config.yaml
n_head: 2
doc_mask: true
steps: 8855
Each number is 128 + 24 x the weight over the matrix's rms, rounded and kept within 0 to 255. Layers, rows and columns count from 0.

# layer 8 MLP down (transposed), 768x160, rms 0.0801, rows 717-738, columns 0-159
[[141 129 109 107 102 128 148 155 121 162 130 114 105 135 140 125 120 145 166 129 118 134 144 115 131 135 162 154 154 137 113 130 128 161 155 144 144 110 111 119 149 157 156 101 101  94  96 154 128 153 116 132 102 116 127 130 130 123 123 181 153 139 145 159 124 137 154  80 168 148 120 138 134  88 138 138 110 167 141 116  93 114 125  96 113 139 123 151 141 194 140 149 116 176 163 112 139 126 146 172 166  87 112 122 125 133 135 190 107 116 168  96 105 152  85 123 151 148 132 175 117 188 115 161 102 152  97 181 140 103 144 114 102 121  87 123 185 104  92 144  78  94  92  90 118 159 134 122 130 145 128 126 157 148  61 121 151 120 178 134]
 [103 165 123 117  92 114 184 143 120 142 154 115 141 134 177 120 160 176 113  60 145 132 102 133  89 141 132 115 138 107 104 144 147 107 102 128 112 154 186 107 106 135 136 123 128 138 125 131 159 126  98 141 137 162 130 137 134  89 103 107 134 138 137 112 142 162 119 111 138  72 158 140  95 122 168 137 102  95 160 143 110 108 110 120 141 145 142 141 127 143 151  95 146  57 122 109 168 140 104 158 116  80 117 152  99 143 126  76  89 120 105 106 122 143  79 125 180 135 132 145 102 140 152 117 116 145  95 109 134  99  88  63 129 121 121 133 142 139 103 119  73 125  90 129  46 140 110 129 135 127 111 130  84 138 107 137 103 100 136  96]
 [138  85 135 167 138 115  63 124 157 170 122 135 115  95  98 112 101 153 126  94 142 111 133 130 125 147 112 179 116 128 143 135 131  75  89 185 143 100 130 127 115 127  87 100  86 122 170 102 144 123 145 157 102 168 127 106 117 128 157 134 150 118 136 128 136 129 112 119 160  92 129 129 220 125  98 166 103 147  97 140 158 130 135 119 105  73 148 124 177 129 157 148 119  68 139 135 151  78 124  98 135 129 100 113 166  77  79 155 146 129 146 111 145 135 113 113 149 116 122 152 156 101 125 138 115 111 122 145 140 107 107 132 102 156 111 158 116 123 138 162 102 139 120  75 118  98  98 114 146 123 143 121 131 102 139  77  88 140 103 128]
 [137 119 143 130 135 153 108 150 139 130 142 107 120 129 145 140 115 159 159 156 120 114 106  50 136 128 119 128 132 159 106 126 130  92 127 123 132  75  88 149  84 116 122 178  89 143 115  90 142 136 115 126 119  90 105 134 131 120  86 110 151 100 170 112 179 118 117 163 141 164 138 121 164 131 173 116 156 176 108 108 125 198 135 132  87 129 126 115 100 109  86 129  64 114 133 156 147 158 131 134 178 140 118 128 119 144 212  70 150  95 114 129  92  97 110 150  98 137 110 160 127 136 130 145 133 121 148 139 144 139  81  91 146 130 123 136  91 136 140 127  70 124 157 119 125 169 132 135 113 148 135 155 158 100 125 152 173 154 153 158]
 [120 112 134 143 130 162 141 159 136  92 124 116 142  94 155 146 144 125 133 149 153 156  92 111 155 122 127  91 109 153 171 105 101  97 123 120 152 125 129 150 152 161 125 206 174 151 107  91 151 129 133 110 186 134 107 140 150  47 129 136 106 144 121  89 153 113 148 118 145 133 157 160 138  94 115 155 165 111 191  96  97 138 145 134 106 124 123  94 133 122 105 123 105 100 172 140 154 120 168 163 113 107 123 197  87 144 174  94 124  91 119 128 149 147 124 107  67 133 139 139 178 168 111 145 125 106  91 169 170 122 123 158  65 134 160 132 143 109 108 148 123 123 162  70  92 146 130 123 137 114 140 114 178 147 210 146 142 129 142 116]
 [153 158 134 117 181 119 116 133 138 139 145 163 114 138 102 157  76 128 112 170 175 123  77 101 137 130 131 118 177 124 115 123 109 151 134 146 108 154 138 121 117 117 189  88 102 126  89 121 121 122 155 147 110 161  86 135 110 122 149 150 118 127 155 136 135 142 173 119 125 123  94 112 156 176 107 175 130 112 104 168 133 159 129 150 180 172 132 116 138 157 116 134  90 140 114 124 146 140 121 137 104 105 145 157 107  91 117 145 111 142  92 119 123 101  88 113 113 151 118 159 133 116 138 174 135  88 134 192 148 144 136 156 109 171 136 144 112 118 186 168 146 109 107 125 131 119 186 150 125 117  89 138 156 104 120 139 103 137 127 115]
 [ 88 100 139 147 109 113 118 119  91 124  90 128 170 107 117  75  93 112 114  98  84 113 103 104 138 182 137 133 122 139  70 116 110 166 142 134 132 116 137 112 135 127 131 132 108 125 112 140  87 109 116 134 131 119 106 121 157 142 110 110  96 123 148 128 125 145 101 150 131 129 173 112  98 123 153 117 133 123 130 152 133 153 125 149 127 151 172 135 148 150 119 115 107 122 171  83 114 113 151 134 111 114 151 143 133 122 115 128 101 134 134  77 140 110 106 137 122 134 172 110 131 122 119 119 141 125 115 116 147 121 185  99  73 124 124 123  91 133 166 167 123 145 165 187 161 138 146 107 117 151 128 162 114 164 143 111 106 123 164 118]
 [151 116 150 179 178 131  66 113 141 103 113 147 128  87  93 154 135 139 174 114 114  61 132 107 133 131 133 122 127 145  89 150  96 117 164 103 171 122 109 133 141 127 123 127  87 117 101 131 142 108 114 150 140 132 134 117 133 120 120 131 117 157 149 121 121 125 161 139 147 119 126 127 136 124 102 103 109 127 126 100 114 107 132 130 114 108 136  96 107 143 145 138 106 129 125 126 157 141 129 133 103 140 108 112  89 115 139 171 127 122 155 132  77 113 134 147 116 104 158 129 117 150 107 140 121 122 150 131 155 125 155 117  91 133 145 133 131 149 163 152 144 137 128 134 115 133 153 146 146 145 152 163  89 138 191 122 132 138 109 125]
 [145 121 105 173 138 140 157 173 136 173 109 112 130 110 129 124 106 141 157 153 124 123 113 136 105 118 108 124  87 140 152 127 102 143 115 136 203 118 162 104 136 114 126 148 113 159 152 120 128 122  90 147 134 103 164  95 166 161 142 110 145 133 157 112  95 120 157 143 180 120  82 183 137 123 110 128 135 142 146 116 105 105 142 152 105 139 166 162 109 118  98  88 148 137 108 153 148 113 114 156 131 105 102 110  86 120 114 114  52 124 136 137 141 125 138 137 128  94  73 155 129 200 133 152 124 141 110 151 102 132  51 110 143 124 137 130 150 135 123 146 114 128 102 113 109 153 115 104 119 158  85 120 108  91 116 104 148  94 152 120]
 [114 107 127 131 127 127  95 100 106 111 123 177 175 173 140 105 118 133  80 130 116 104 125  73 137  83 138 122 136 126 110 106 106 162 159 105 100 110 133 142 112 129  79 123 124 120 155 146 147 138 132 131  97 150 138 123 127 140 116 115 134 126 114 121 139  95 113 189 141 139 134 116  99  92 124 154 108 116 116 113 138 144 105 132 125 183 131 100 139 166 100 110 110 108 132 100 126 150 103 157 113 119 132 148 158 128 134 120 135 163 137 104 108  73  94 117 119 143 127 140 120 143  96  98  90 102 130 117 107  91 140  86 131 111 107 130 182 157 134 158 122 196 118 137 145 148 134 143 140 139 131 102 145 112 125 142  95 128  95 127]
 [115 145 127 102 145 131 103 119 117 116  98 162 140 122 127 148  84  96 112 148 127 119 128  85 105 143  69  86 149 147 169 131 129 143 137 114 135 131 109 140 118 109 164 106 152 157 123 122 156 155 126 115 146 163 104  97 151  73 149 137 126 107 110 172 123 156 147 124 113  82 106 134 149 119 125 146 139 138  76 133 124 163 131 132 138 147 145 142 142 133 165 146 102 120 133 129 121  94 142 118 130 175 109 141 166 113 109 126 110 120 158 138 119 125 132 135 103  67 133 135 135 135 135 134 110 127 128 138 101 132 147  90 119 140 100 138  95 138 136 159 121 133 106 130 138 111 162 166 156 127 100 147 140 161 156 116 119  96 117 138]
 [143 138 131 135 101  56 132 169 128 137 128 113  87 125 113 112 111 147 190 133 164 109 115 125 130 131 108 137 122 136 145 110 139 141 121 142 104  66 141 170 155 136 123 183 132 139  96 116 181 146  88 169 161 110  99 133 122  86 130 143 131 147 144 132 111 138 107  87 121  63 140 110 123 117 155 122 137 133 129 120 124 174  93  68 152  75 131 144 184 139 121 148 133 123 130 109 137 133 109 177 119 109  97 118  96 103 142 156 100 141  98 124 123 132 109  81 123 143 120 155 120 158 191 104  98 121 101 110 103 142 102 115 113 127 128 130 131 162 110 142  76 112 114 140  66 160  98  97 130 134  68 140 126  95 154 149 133 183 125  77]
 [122 120 110 111 184 125 101 119 139 128 150 169 129 107 131  85 122  72 142 204 103 206 126 131 137  75 119 148 114 134 127 143 123 111  92 112 148 169 138 112 132 114 151 186 171 143 117 145 158 101 143 151 133 134 127 105 125  90 176 124 144 159 120 130 106 105 141 134 123 180  80 151 108 134 164 152 194 139 176 158  81 138 103 116  95 115 130 179 143 136 137 129  80 100 133  98 120 149 127 169 168 103 176 168 112 143 152 119  93 136 114  94 139 126 109 107 104  90 105 128 150 129 152 146 112 104 107 138 113 137  83 127  97 159 143 113 114 160 121 114 146  93 144 158 122 129 180  70  94 148  69 136 135 122 120 146 144 188 123 140]
 [157 108 137 135 132 103 131 110 132 124 137 110 108 136 106 122 172 136 138 136  99 116 129 150 169 168 138  86 138 104 140 113 176 172 142 154 119 107 119 121 146 152 122 118 110 112 167 110 116 105 113  98 123 111 107 115 139 157 145 125 167 116 134 118 107 118 120 114 119 173 132 101 124 104 141 146 140 152 146 131 106 125 141 131 122 125 114 101 133 155 150 104 118 124 115 157 121 120 170 113 136 155 160 145 118 133 123 129 149 145 131 127 136 129 111 153 120  82 185  93 112 134 144 109 135 140 178 123 130  79 108 108 130 120 168  87 164 122 133 108 123 110 142 133 129 122 111 140 154  89 129 136 136 133 137 108 129 136 151 111]
 [183 124  95 141 159 135 148 161 172 118 129  94  38  91  96 162 160 128 106 136 132 113 111 108 136 132 126  95 169 135 115 110 115 127  87 174 126  84 162 117 128 133 154 132 118  97 139 111 129 141 110 108 109  82 150  94 119 111 139 120 101 120 137 139 122 107 144 132 108  98 207 107 136 134 135 123 134 134 103  96  86 136 144 148 123 106 172  84 108 155  99 118 131 135 110 137 121 126 166 152 124 165 136 147 127 147 145 140 119 119 113 145 104  90 124 111 128 105 103 118 140 143 126 123 144 147 133 137 100 100 115 124 111 150 112 124 125 111 143 129 110 144 131 139 119  91 138 164 204 138 133 128 119 165 118 134 106 133 116 135]
 [109 141 124  96  95 143 117 122  84 153 128 129 151 158 157 109 159 101 161  96 142 129 129 133 125  92 104 148 122 145 131 128 133 151 111  92 135 144  94 135 147 107 138 118 152 143 158 138 131  81 143 147 159 117 131 145 108 149 139 165 141 160 146 104 139 126 141 121 129 116 125 141 131 125 127 107 152 114 175 115 124 150 125  93  94 123 132 134 119 147 189 127 141 142 113 146 170 133 154 125 143 131  93 146 179 101 149 156 114 147 139 106 152 125 100  79 124 124 168 170 156 130 108 123  86 149 124 167 128 137 152 122 129 127 120 107 161 145 147 152 112 145 114 143 162 115 144 137 118 152 126 162 161 153  95  84 139 102 102 108]
 [121 167 105 147 147 176 119 104 130 167 122 144 112 148 141 140 126 119 137 157 133 152 134 125 122  95 115 156 122 162 116 166 107 128 130 116 107 160  92 156 124 156 125 128 140 127 136 125 127 157 101 102 153 127 108 113 137 151 158 115 156 143 158 121 132 169 129  80 116 104  88 125 102 164  95 155 160 162 140 128 134  92 142  69  82 139 167 153 141 122 112 138 170 161  76 104 140  70 117 105 173 109 178 132 136 107 122 148 119 105 150 142 136 172 150 112 103 140 143 122 112  97 145 112 120 154 126 151 140 135 150  84 150 142 101 122 104  89 138 151 109 156 130 108 173 195 137 155 109 153 126 147 112  95 132 112  95 115 120 109]
 [129 120 102 158  91 200  90 136 125 130 123 113 131 141 144 109 147 117 132 128 148 189 133 155 108  91 114 123 201 131 157 135 132 149 125  77 145 118 150  96 127 109 143 128 108 119 101 116 120 117  99 112  85 138  94 104 140 126 159 122  98 132  78 120  89 145 106 161 151 125 176 194  75 130 170 158 105 131 114 186 162 157 165 151  90 177 156 176 119 151  81 111 110 115 127 105 133 115 131 107  99 114  96 129 153 144 153  77 131 113 119 127 131 148 133 145 129 140 152 170 109 131 119 120  99 172 130 114 101  93 124  71 153 120 155 141 132 128 124 163 147 165 165 125 176 151 128 116 143 109 110 112 125  82 100 162 117 117 135 158]
 [116 138 118 130 139 110 121 124 131  93 148 178 118 137 138 148 132 172 135 110 160  97 162 117 118 129 134 127 216 132 105  97 160  98 117 125 134 160 138 135 128  83 129 164 130 127 142 155 143 113 121 143  94 111 132  53 127 121 140 133 158 173 128 136 118 156 137 125 112 125 115 115 136 177 126 137 127 142 117 158 127  85 102 138 113 109 122 191 103 136 152 118  87 153 115 116 140 129 124 160 108 137 121  94 141 110 160 159 161 177 112 101 124  92  80 118 115 141 190 146 134 100 117 110 145 198 122 112 129 139 134 110 127 164  95 116  74 133 183 114 151  97 129 139 134 110 116 111 134 175 138 145 155 143 140 135  87 122 147  65]
 [121 123 104 153 168 157 158 132 129 145 131 117 120 136 130 152 126 138 123 106  91 143 125 106 140 127 114 146 159 120 129 217 150 103 115 133  93 138 132 130 144 124  89 145 140 133 112 132 118 118 114 141 167 139 132 150 155 136 142 115 108 140 129 117  89 176  86 184  96  93 149  93 126 133 129 104 129  99 147 158 160 158 137 124 121 105  81 140  96 142 113  83 137 100 145 175 133 127 140 103 122 153  71 146 142 106 110 146 158 120 162 102 119 135 138 125 101 129  98 135 122 153 138  96 144 161 170 141 124 118 111 117 142  74 169 117 130  84 110 135 136 158 164 111 146 132 130  75 155 159 118 139 132 111 125 114 117 159 145 156]
 [154 107 137 117 112 143 127 134 184 123 105  75  87 107 178 112 163 165 154 150 111 113 117 122 180 130 129 164 167 113 150 140 116 138 110  94 120 128 130 101 148 114 131 110  70 104  96 124  98 131 131 157  93 146 131 110 119 129  99 122 125 105 120 122 161 139 128 111 140 139 128  82 127 135 105 167 107 122  94 118 155 142 135 145 151 127 134 134  92 138 120 160 117 118 134 122 173 133 153 132  83  98  71 114  86 134 134  87 130 119 146  98 135 126  92 130 115 131 117 141 133 125 120 123 141  92 114 118 117 131  78 151 133 135 112 106 113 149 122 162 146 116 138 174 139 183 131  97 109 123 107  76  80 135 126 129 168  99 112 114]
 [ 93 108 105 146 152 143 121 127 118 132 131 128 154 160 112 156 119 110 134 149 148 138  98  48 147 134  95 127 135 134 126 113 110 114 129 147 156 103 134 160 116 136 129 112 116 155 137  61 133 135  71 115 132 110 158 135 148  43 145 131 153 124 141 141  33 139 100 110 137 150 125 106 148 130 164 115 142 141 147 135 122 105 136 135 170 108 133 160  59 122 119 143 108  89 133 132 131 146  82 157 118 134 131 143  87 142  82 149 162 146 144 127 108 114 138  81 117  92  89 114 101 150 135 176 163 146 172 129 120 123 126 171  98 151 109 143 119 129 133 153  92  45 133 132 170 158 109 147 113 136 124 143 120 108 124 120 138 100 131 105]]
# layer 8 MLP up, 768x160, rms 0.0977, rows 718-738, columns 0-159
[[110 124 128 134 108 141 165 146  93 147 136 145 110 119 146 148 120  78 119 148 136 143 179 125 154 117  40  82 177 126 111 119 120 117  87 155  68 111 166 126 146 174 146 103 108 156  81 123 133 120  98 106 113  99 116 113 120 100 140 148 121 122 121 152 143 151 112 117 141 123 109 107 108 128 115 122 164 115 144 154 117 110 122 152 153 144 128 133  71 108 118  83 162 110 170 159 157 120 183 137 120  98 102 121 136 130 122 128 105 134 132 153  89  99 120  84 172 112 138 106 105 165 143  89 138 147 132 146 156 142 144  82 136 146  99 167 122 132 126  65  99 164 130 126 104 147 136 120  96 112 130  91 135 135 145 114 126 115  65 114]
 [126 114 104  95 106 152 132 100  97 124 165 183 136 206 132  80 140 128 155 106 123 129 132 165 156  88 157 146  96 152 156 121  78 101 120  95 142 153  90 154 121 115 133  84 166 145 132 118 118  95  99 107 126 150 152 113 144  69 121 126 104 132 127 148 127 126 117 141 152 136 121 163 109 152 167 154 121 122 145 139 158 104 124 114 141  96 142  90 113 181 126 151 169 184 133 101 153 150  66 136 115 157 146 144 146 124  84 120 171 103 150 147 126 135 118 132 106 119 170 166  82 147 135 101 145 160 125 112 151 131 130 107 162 105 209 118  88 126 184 114 165 125 158 142 211 173 143 133 115 108 138 108 141 184 146 120 119 165 125 140]
 [128 148  94 151 115 112 115 138 100 124 130 123 150 124 160 145 130 109 147  95 148 112 105 141 151  88 167 150 115 149 194 199 188 109  90 108 146 102 197 122 110  99 111 158 130 144 182  85 134 161 127  75 121 149 130 118 122 107 110 147 131  94 100 108 131 117 108 123 156 183 109 120 136 135 107 137 174 134 117 136 126 121 141 102 136 119 140  95 110 142  82 112  81 122 193 100 154 154 131 158 175 115 122 157 146 193 132 100 127 132 117 114  70 151  83 130  94 105 137 178  87 174 130 148 101 124 149 138 192 104 106  88 121 128 132 103  96 130 103 137  57 126 157 112 114 166 132 169  96 155 149  96 135 141 140 118 164 135 132 143]
 [ 73 137 146 184 128 161 136 144 141 111 133 165  87  69 125 106 178 195 117  99 140 129 112 145 124  99 116 157 145 147 124 159 144 111 100 131 113 145 119 129 117 140 161 203 129 115  79 160 126 111 104 157 147 126 156  88 131 129 139 109 162 133 110  93 138 146  92  72 118 123 106 152 120 110 109 136 165 143 162 109 122 121 187 126 123  86  88  79 102 124 145 154  96 121 113 118  36 135 122 113 140 124  94 163  79 200 167 161 153  84 171 149 151 111  89 118  95 152 127 170 127 145  72 147 138 158 102 136 154  92 105 113  87 151 181  97 144 121  89 162  91 156 150  64  94 177 105  53  65 126 164 107  73 161 168 154 161 144 127 169]
 [142  71 113  89 133  99  70 160 113 153 143 154 136 169 168 126 100 102 126 217 143 158 127 131 132 119 105 129 129 139 100  89 135 126 112 131  74 145 135 108  84 155 113 100 128 153 110 130 151 170 152 134  84 123 123 130 122  84 185 115 108 101 146 126 126 169 122 132 121 158 137  81 156 132 107 121 164  97 122  80 116 133 132 158 170 101 115 101  53 165 123 137 172 182 174  70 134 111 103 106 124 124 108 146  57 155 139 128 123 102 109 114 154 103 118 148 125 118  63 128 130 151  91 120 135 110 134 120  75 113 103 139  90 153 136 141 141 132 134 132  79 125 130 119  90  92 166 145 103 136  84 127 153 121 123 116 147 120 136 138]
 [126 119  85  98 139 123 161 130 125 136 112  96 119  97 142 138 139 114  81 108 137  48 146  99 107 156 159 120 110 135 135 130 133 120 118 123 102 138 124 134 145 152 130 101 103 106 133 101 144 135  72 121 128 139 115 149 120  95 138 123 113 112 138  91 143  98 124 155 106 156 149 132  94  90 134 120 133 124  95 152 106 138 150 141 114 148 132 115 143 154 111 127 122 123 139 120 139 119 129 121 118 123 120  68 144 130 164 150  93 109 120 137 131 113 127 169 141 143 136  91 137 146  98 152 125 103 142 146 113 103 120  91  79 113  91 150 138 141 145 135 107 173 124 138 144 111 146  87 138 191 162 111 120 159 123  81 156 116 154 118]
 [124  78 151 120  53 110 111 121 139 128 145 112 131 136 140 124 133 136 133 125 108 108 129 167 119 131 142 163 158 149 152 101 110 127 136 150 117 136 154 142 161 163 150 144 126 102 149 120 116  85 159 126 119 155  96 107 142 142 126 149 133 118 109 169 158 153 100 138 103 159 159 114 131 126 105 138 132  94 153 133 103 142  97 126 133  84 123 136 164  83 133 126 112  94 123 115 135 117 104 156 119 106 127 128 152 156 120  91  93 154 145 165 147 162 146 113 140  95 140 138 102 146 121 114 138 130 124 118 149 101 100 129 172 149 190 113 136 142 125 150 132 139 138 129 113 131 112 146 137 153  93 111 159 171 125 107 104 125 148 143]
 [110 128  86 137  80 132 121 114 128 164  87  94  99 113  68 116 131 141  91 178 118 129 151 125 125  80 121 136 119 167 109 122 120 101 135 130 122 125 146 144 153 128 119 122 155 121 155 163 114 137 100 121 138 132 133 108 105 127 120  57 112 115 126 157 122 121 128 104 171 117 137  96 140 157  60 142 151 111 136 108 122 101 136 142 131 147 129 164 126 110 130 130 111 118 140 119 104 148  71 128 125 128 138 122 113 130 110 164 121 119 105 142 161 105 103 115 135 145 126 168 140 141 130  98 134 115 155 111  42 151 121 104 128 127 112 105 149 120 126 141 125 128 132 111 132  95 158 116 112 141 116  71 128  88  94 100 125  83 153 102]
 [131 127 100 129 145 144 148 104 132 165 143  81 108 120 119 174 157 115 127 132 116 114 134 108 115 123 123 121 167 157 160 117 172 122 183 104  82  67 127 135 105  97 140 114 141  91 112  75 152 142 127  93 136 156  93 163 103 151 107 112 130  88  95  92 154 145 116 162 101 178 113 109 110 118 150  87 143 116 150 135 142  98 132 144 135 150 134 126 134 147 125 114 137  87 131 128  91 133 149 176 163 123 158 118 139 147 154 164 102 102 127 109 127 102  96 119  97 126 127 112 137 148 112 144 125 175 150 119 118  73 139 134 114 138 131 141 145 124 149 117 129 144 111 139 166 137 128 135 154 122 132  96 150 124 140 127 117 141 149 140]
 [162 157 101 108 136 137 134 152 120 135 158 154 103 138 144 139  91 118 122 118 127 140 130 145 157 136 143 140 160 120 106 100 136 114  88 121 120 139 114 134  95 120 130 156  81 123 125 111 111 129 105 164 108 133 145 126 132  94 164 118 134 104 130 151 176 124  88 101 138 144 114 158 147 183  82 159 131 129  93  95 120  82 144 143 100 125 113 150 116 173 143 132 112 104 134 130 134 103 136 104 138 129 146 145 129 134 185 129 118 113 136 113 169 152 113 140 156 103 103 141 172 125 153 147 138 142 106 147 131 110 135 154 123 141 164 158 138 126 107 115 105 104 104 101  94 150 157 135 143 138 101 152 134 119 136 109 147 143 139 120]
 [134 123 136 126 112  99 151 125 124 127 120 179 120 189 133 168 133 143  86 174 132 153 140 125 165 122  45 104 151 173  85 129 168 131 161 134 130  71 120 130 153 150 145  82 104 185  95 156 188 131  63 104 118 116 118 142 119  90 143 129  87 100 145 167  95 169 142  81 143  80 128 144 139 123 105 110 154 109 116  91 101 135 132 153 123  81 155 131 156 104 132 129 120 120 112 154 110 127 126 139 150 115  87 145 138 143 106 161 165 119 101 161 138 109  94 108 152 147  93 125 122 125 132  93 125 151 136 143 115 165 119 127 116 115 117 142 119 133  88 122  82 118 106  89 150 143 111 114 140 104  91  81  98 115 150 116 147 167  99 108]
 [154 127 107 173 130 133 120 138 153 130  81 129 125 127 158 106 126 170 174 144 123  99 107 133 147 117 164 142 122 148 100 193 178 114 114 128 152 106 145  89 171 193 145 136 115  73 127 138 150 105 134 131 115 138 137 113 118 129 146 129 143 136 139 130 115 109 170 108 170 199 102 183 156 137 141 111 180  98 152  96 143 184 133  87  93 120  99 144 107 115 117 174 125 100 124 135  95 113 135 180 175 120 123 143 137 144 100 110 131  76 103 158 119 140 167 160 146 132  98 109 149 112 131 124 207  89 102 132 142  87 115 131 144 116 117 121 105  27 159 132 127  96  87 130 147 160 160  96 154 115 171 128 121 112 123 135 137 160  97 170]
 [ 96 124 169 122 128  98  73 118 132 145 139 155 157 133 110 113 132 154  99 145 118 129 163 146 120 123 126 107 135 156 140 109 123 118 124 106 150 117 140  96 133 110  83 132 123 123 162  86 130 166 150 144 111 131 142 142 150 137 113 131 117 109 124 161 113 117 124 103 151 124 113 121 135 138 144 117 127 130 135 157 118 168 122 120 148 135 124 118  97 141 116 161 125 127 128 149 100 124 120 135  92  85 121 132 135 140 133 125 138 164 103 120 145 142 144 138 113 141 156 108 126 120 166 141 121 123  96 156 109 123 116 170 120 149 106 148 125 128 126 123 108  91 116  89 125 124 122 111 117 132 116 134 125 128 125 170 115 130 150 132]
 [149 117  92 125  93 144 165 132 221 115 182  41  80 137 165 144 167 127 111 144 145 131 156 154 160 111 108 126 115 104 130 118 144 104 146 139 137  91 131 145 178 125 131 144  76 123 129 137 106 124 134 138 111 104 137 144 125 108  99 155 135 115 130 109 159 142 109 164 130 146 154 120 130 110 140 151 105 120 115  99 175  91  75 138 144 109 131 134 164 124 155 106 124 135 134 118 161 171 106 127 138 114 141  76 146 165 134 107 122 146  72 135 140 147 121 126 159  77 109 130 144 128 138 141 148 115 127 118 123 111  98 123 107 159 152 139 126 143 106 144 166 165  93 180  96 147 147 142  94 126 124 113 126 115 110 138 133 132 117 148]
 [120 154  99 123 132 113 105 113 137  94 124 124 121 182 133 136  80  97 105 105 140 114 149 143 134 102 147 124 110 156 129 104 112 115 118  99 125 127 133 163 160 163 158 133  97  86 119 110 114 137 130 137 121 117 108 115 104 121 162 140 134 137 107 116 122  97 168 134 144 111 113 114 100 134 168  75 123 160 135  84 149 138 129 133 164 132 130  79 111 114 174 111  88 157 143 140 103 127 125 170 149 145 158 110 135 154 146  84 131 140 126 130 142 130 105 156  80 123 134 131 134 149 143 121 146 154 160 124 129 114 119 117 132 126 112 133 170 130 185 107 151 117  92 128 117  99 139 165 141 143 129 149 127 153 106 130 123 132 160 124]
 [135 142 126  99 158  86 103 139 176 150 135 139 130 161 112 146 148  97 114  93 124  95 128 134 143 155 144 136 106 106 143 116 152 132 102 148 105 132 141  73 148 103 160 167 107  88 109 162  98  80 139 159 129 114  84 125 153 136 142 113 121 143 188 162 152 115 176 145 124 154 104 118 120 137 146 120 117 109  96 126  96 204 127 152 143 159 172 157 126 151 170 108 126  99 162  73  92 139 117 149 132 119 132 103 132 156 156 120 110 120 124 116 162  97 119 148 123 103 145  67 104 174 158 188 132 144 132 141 113 100 128 133 111 180 109 134 116  96 102  97 155 106 129 111 114 117 107 106 138 140  96  94 107 173 105 169 176 161 147 149]
 [122 109  58 110 113 170 131 103 108 119 126 128 137 166 202 114 139  96  81 144  94 144 153 193 135 129 143 115 132  93 114 131 156 130 123  91 115 104 187 126 158 114 125 132 141 148 120 106 123 146 135 118 147 126 102 148 149 176 179 139 161 107 109 115 142 116 159 145 129 148  84 158 127 114 113 133 146 179 123 123 119 175 131 176 109 139 146 149 188 147 101 120 156  99 162 128 105 124 112 133 102 138 145 139 157 114 197 108 154 128 131 113 163 140 103 161 143 136 176 104 125 140  99 117 125 177 150 140  95 120 114  61 143 112 107 147 131  94 152 125 129  89 122 117 157 159 144 138 152 149 118 154 127 104 107 105 149 145 163 129]
 [143  99  80 150 113 109 121 139 145 144 166 105 104 183  84 101 133 165 138 141 149 133 139 109 145 149  94 167 146 157  89 138 128 112 157  94 100 156 102 144 136 114 114 124 124 195 130 111 111 115 128 117 149 164 171 145 137 138  72 141 152 146 146 123 153 148 144  82  99 117 158 141 132 142  82 109 131 151 126 147 151 154 109 145  98 159 152 175 134 149 136  74 118 127 117 112 139 120 143 112 154 129 143 151 150 140 141 128 114 177 131 118 105 145  93 136 110 130 151 117  82 138 111  53 148 130  75  93 139 151 125 115 107 181 135 140 141 112  90 147 102 126 164 157 104 136 109 112 133 150 118 139 113  74 125  92  40 137 120  86]
 [140 132 135  97 121 114 125 109 147 139 120  86 108 150 114 116 142 128 169 145 174 115 112 129  95 112  98 122 102 122 137 127 106 128 103  72 163  81 120  99 140 132 131 116  92 187 132 102 131 171 131 181  96 136 141 151 119 124 123 134 131 116 121 124 128 138  99  69 147 136 128 147 133 118 120 138 147 123 131  98 100 131 125 130 126 141 163  91 144 127  88 156 145 105 144 135 126 133 116 111 132 108 163  93 150 160 131 150 105 145 108 158 138 107 100 117 125 144 134 112 118 123 175 161 110 110 145 123  83 145 116 115 102 131 143 172 159 136 124 145 128 108 136  95  89 104 155 131 119 135 112  94 102 117 117  92 150 100  98 113]
 [119 129 156  99  74 158 129 176 112 113 124 115 120 146 174 139 136 158 140 155 142 114 128 175 164 102 134 171 151 146 102 133 116 122 143 122 133 136 156 116 180 154 161 101 107 131 139  98 138 138 131 124 144 115 130 132 166 105 130 145 125  94  89 135 165 134 169 174 135 124 141 140 133 106 150 147 106 150 139 102 174 146 110  59 148 123 142 138 159 124 108 117 169  92 112 123 136 137 133 122 128 127 162  87 111 160 176 110 111 135 129 101 122 159 120 113 155 125 111 150 125 147 148 116 108 121 115 129 132 131 118 140 130 200 124 197 149  99 123 151 133 157  95 133  88 140 170 102 128 129 129 125 105  95 157 124 156 165 150 125]
 [ 75 151 135 129 121 161  79 144 145 135 110 117 116 142 108 136 142 145 152 118  90 134 124  96 133 138 140 131 144  74 132 120 129 114 123 135 114 118 163 141  64 140 188 159 108 107 111 130 115 112 114 148 145 145 105 108 137 146 141  97 199 143  91 136 126  86 138 134  90 114  94 148 150 151 159 153 126 105 111  41 155  93 131 101 112 115 123 132 128 134 137 139 115 105 119 100  99 109 186 102 175 158 169 109 115 143 163 173 115 131 176 100  93  90  98  96 102 109 125  92 100 145 136 134 116 147 116 121 187 137 104 153  99 146  90 132 157 175  88 138 124  99 108 124 102 125  79 133 154  97 152 150  90 154 168 136 140 130 140 156]]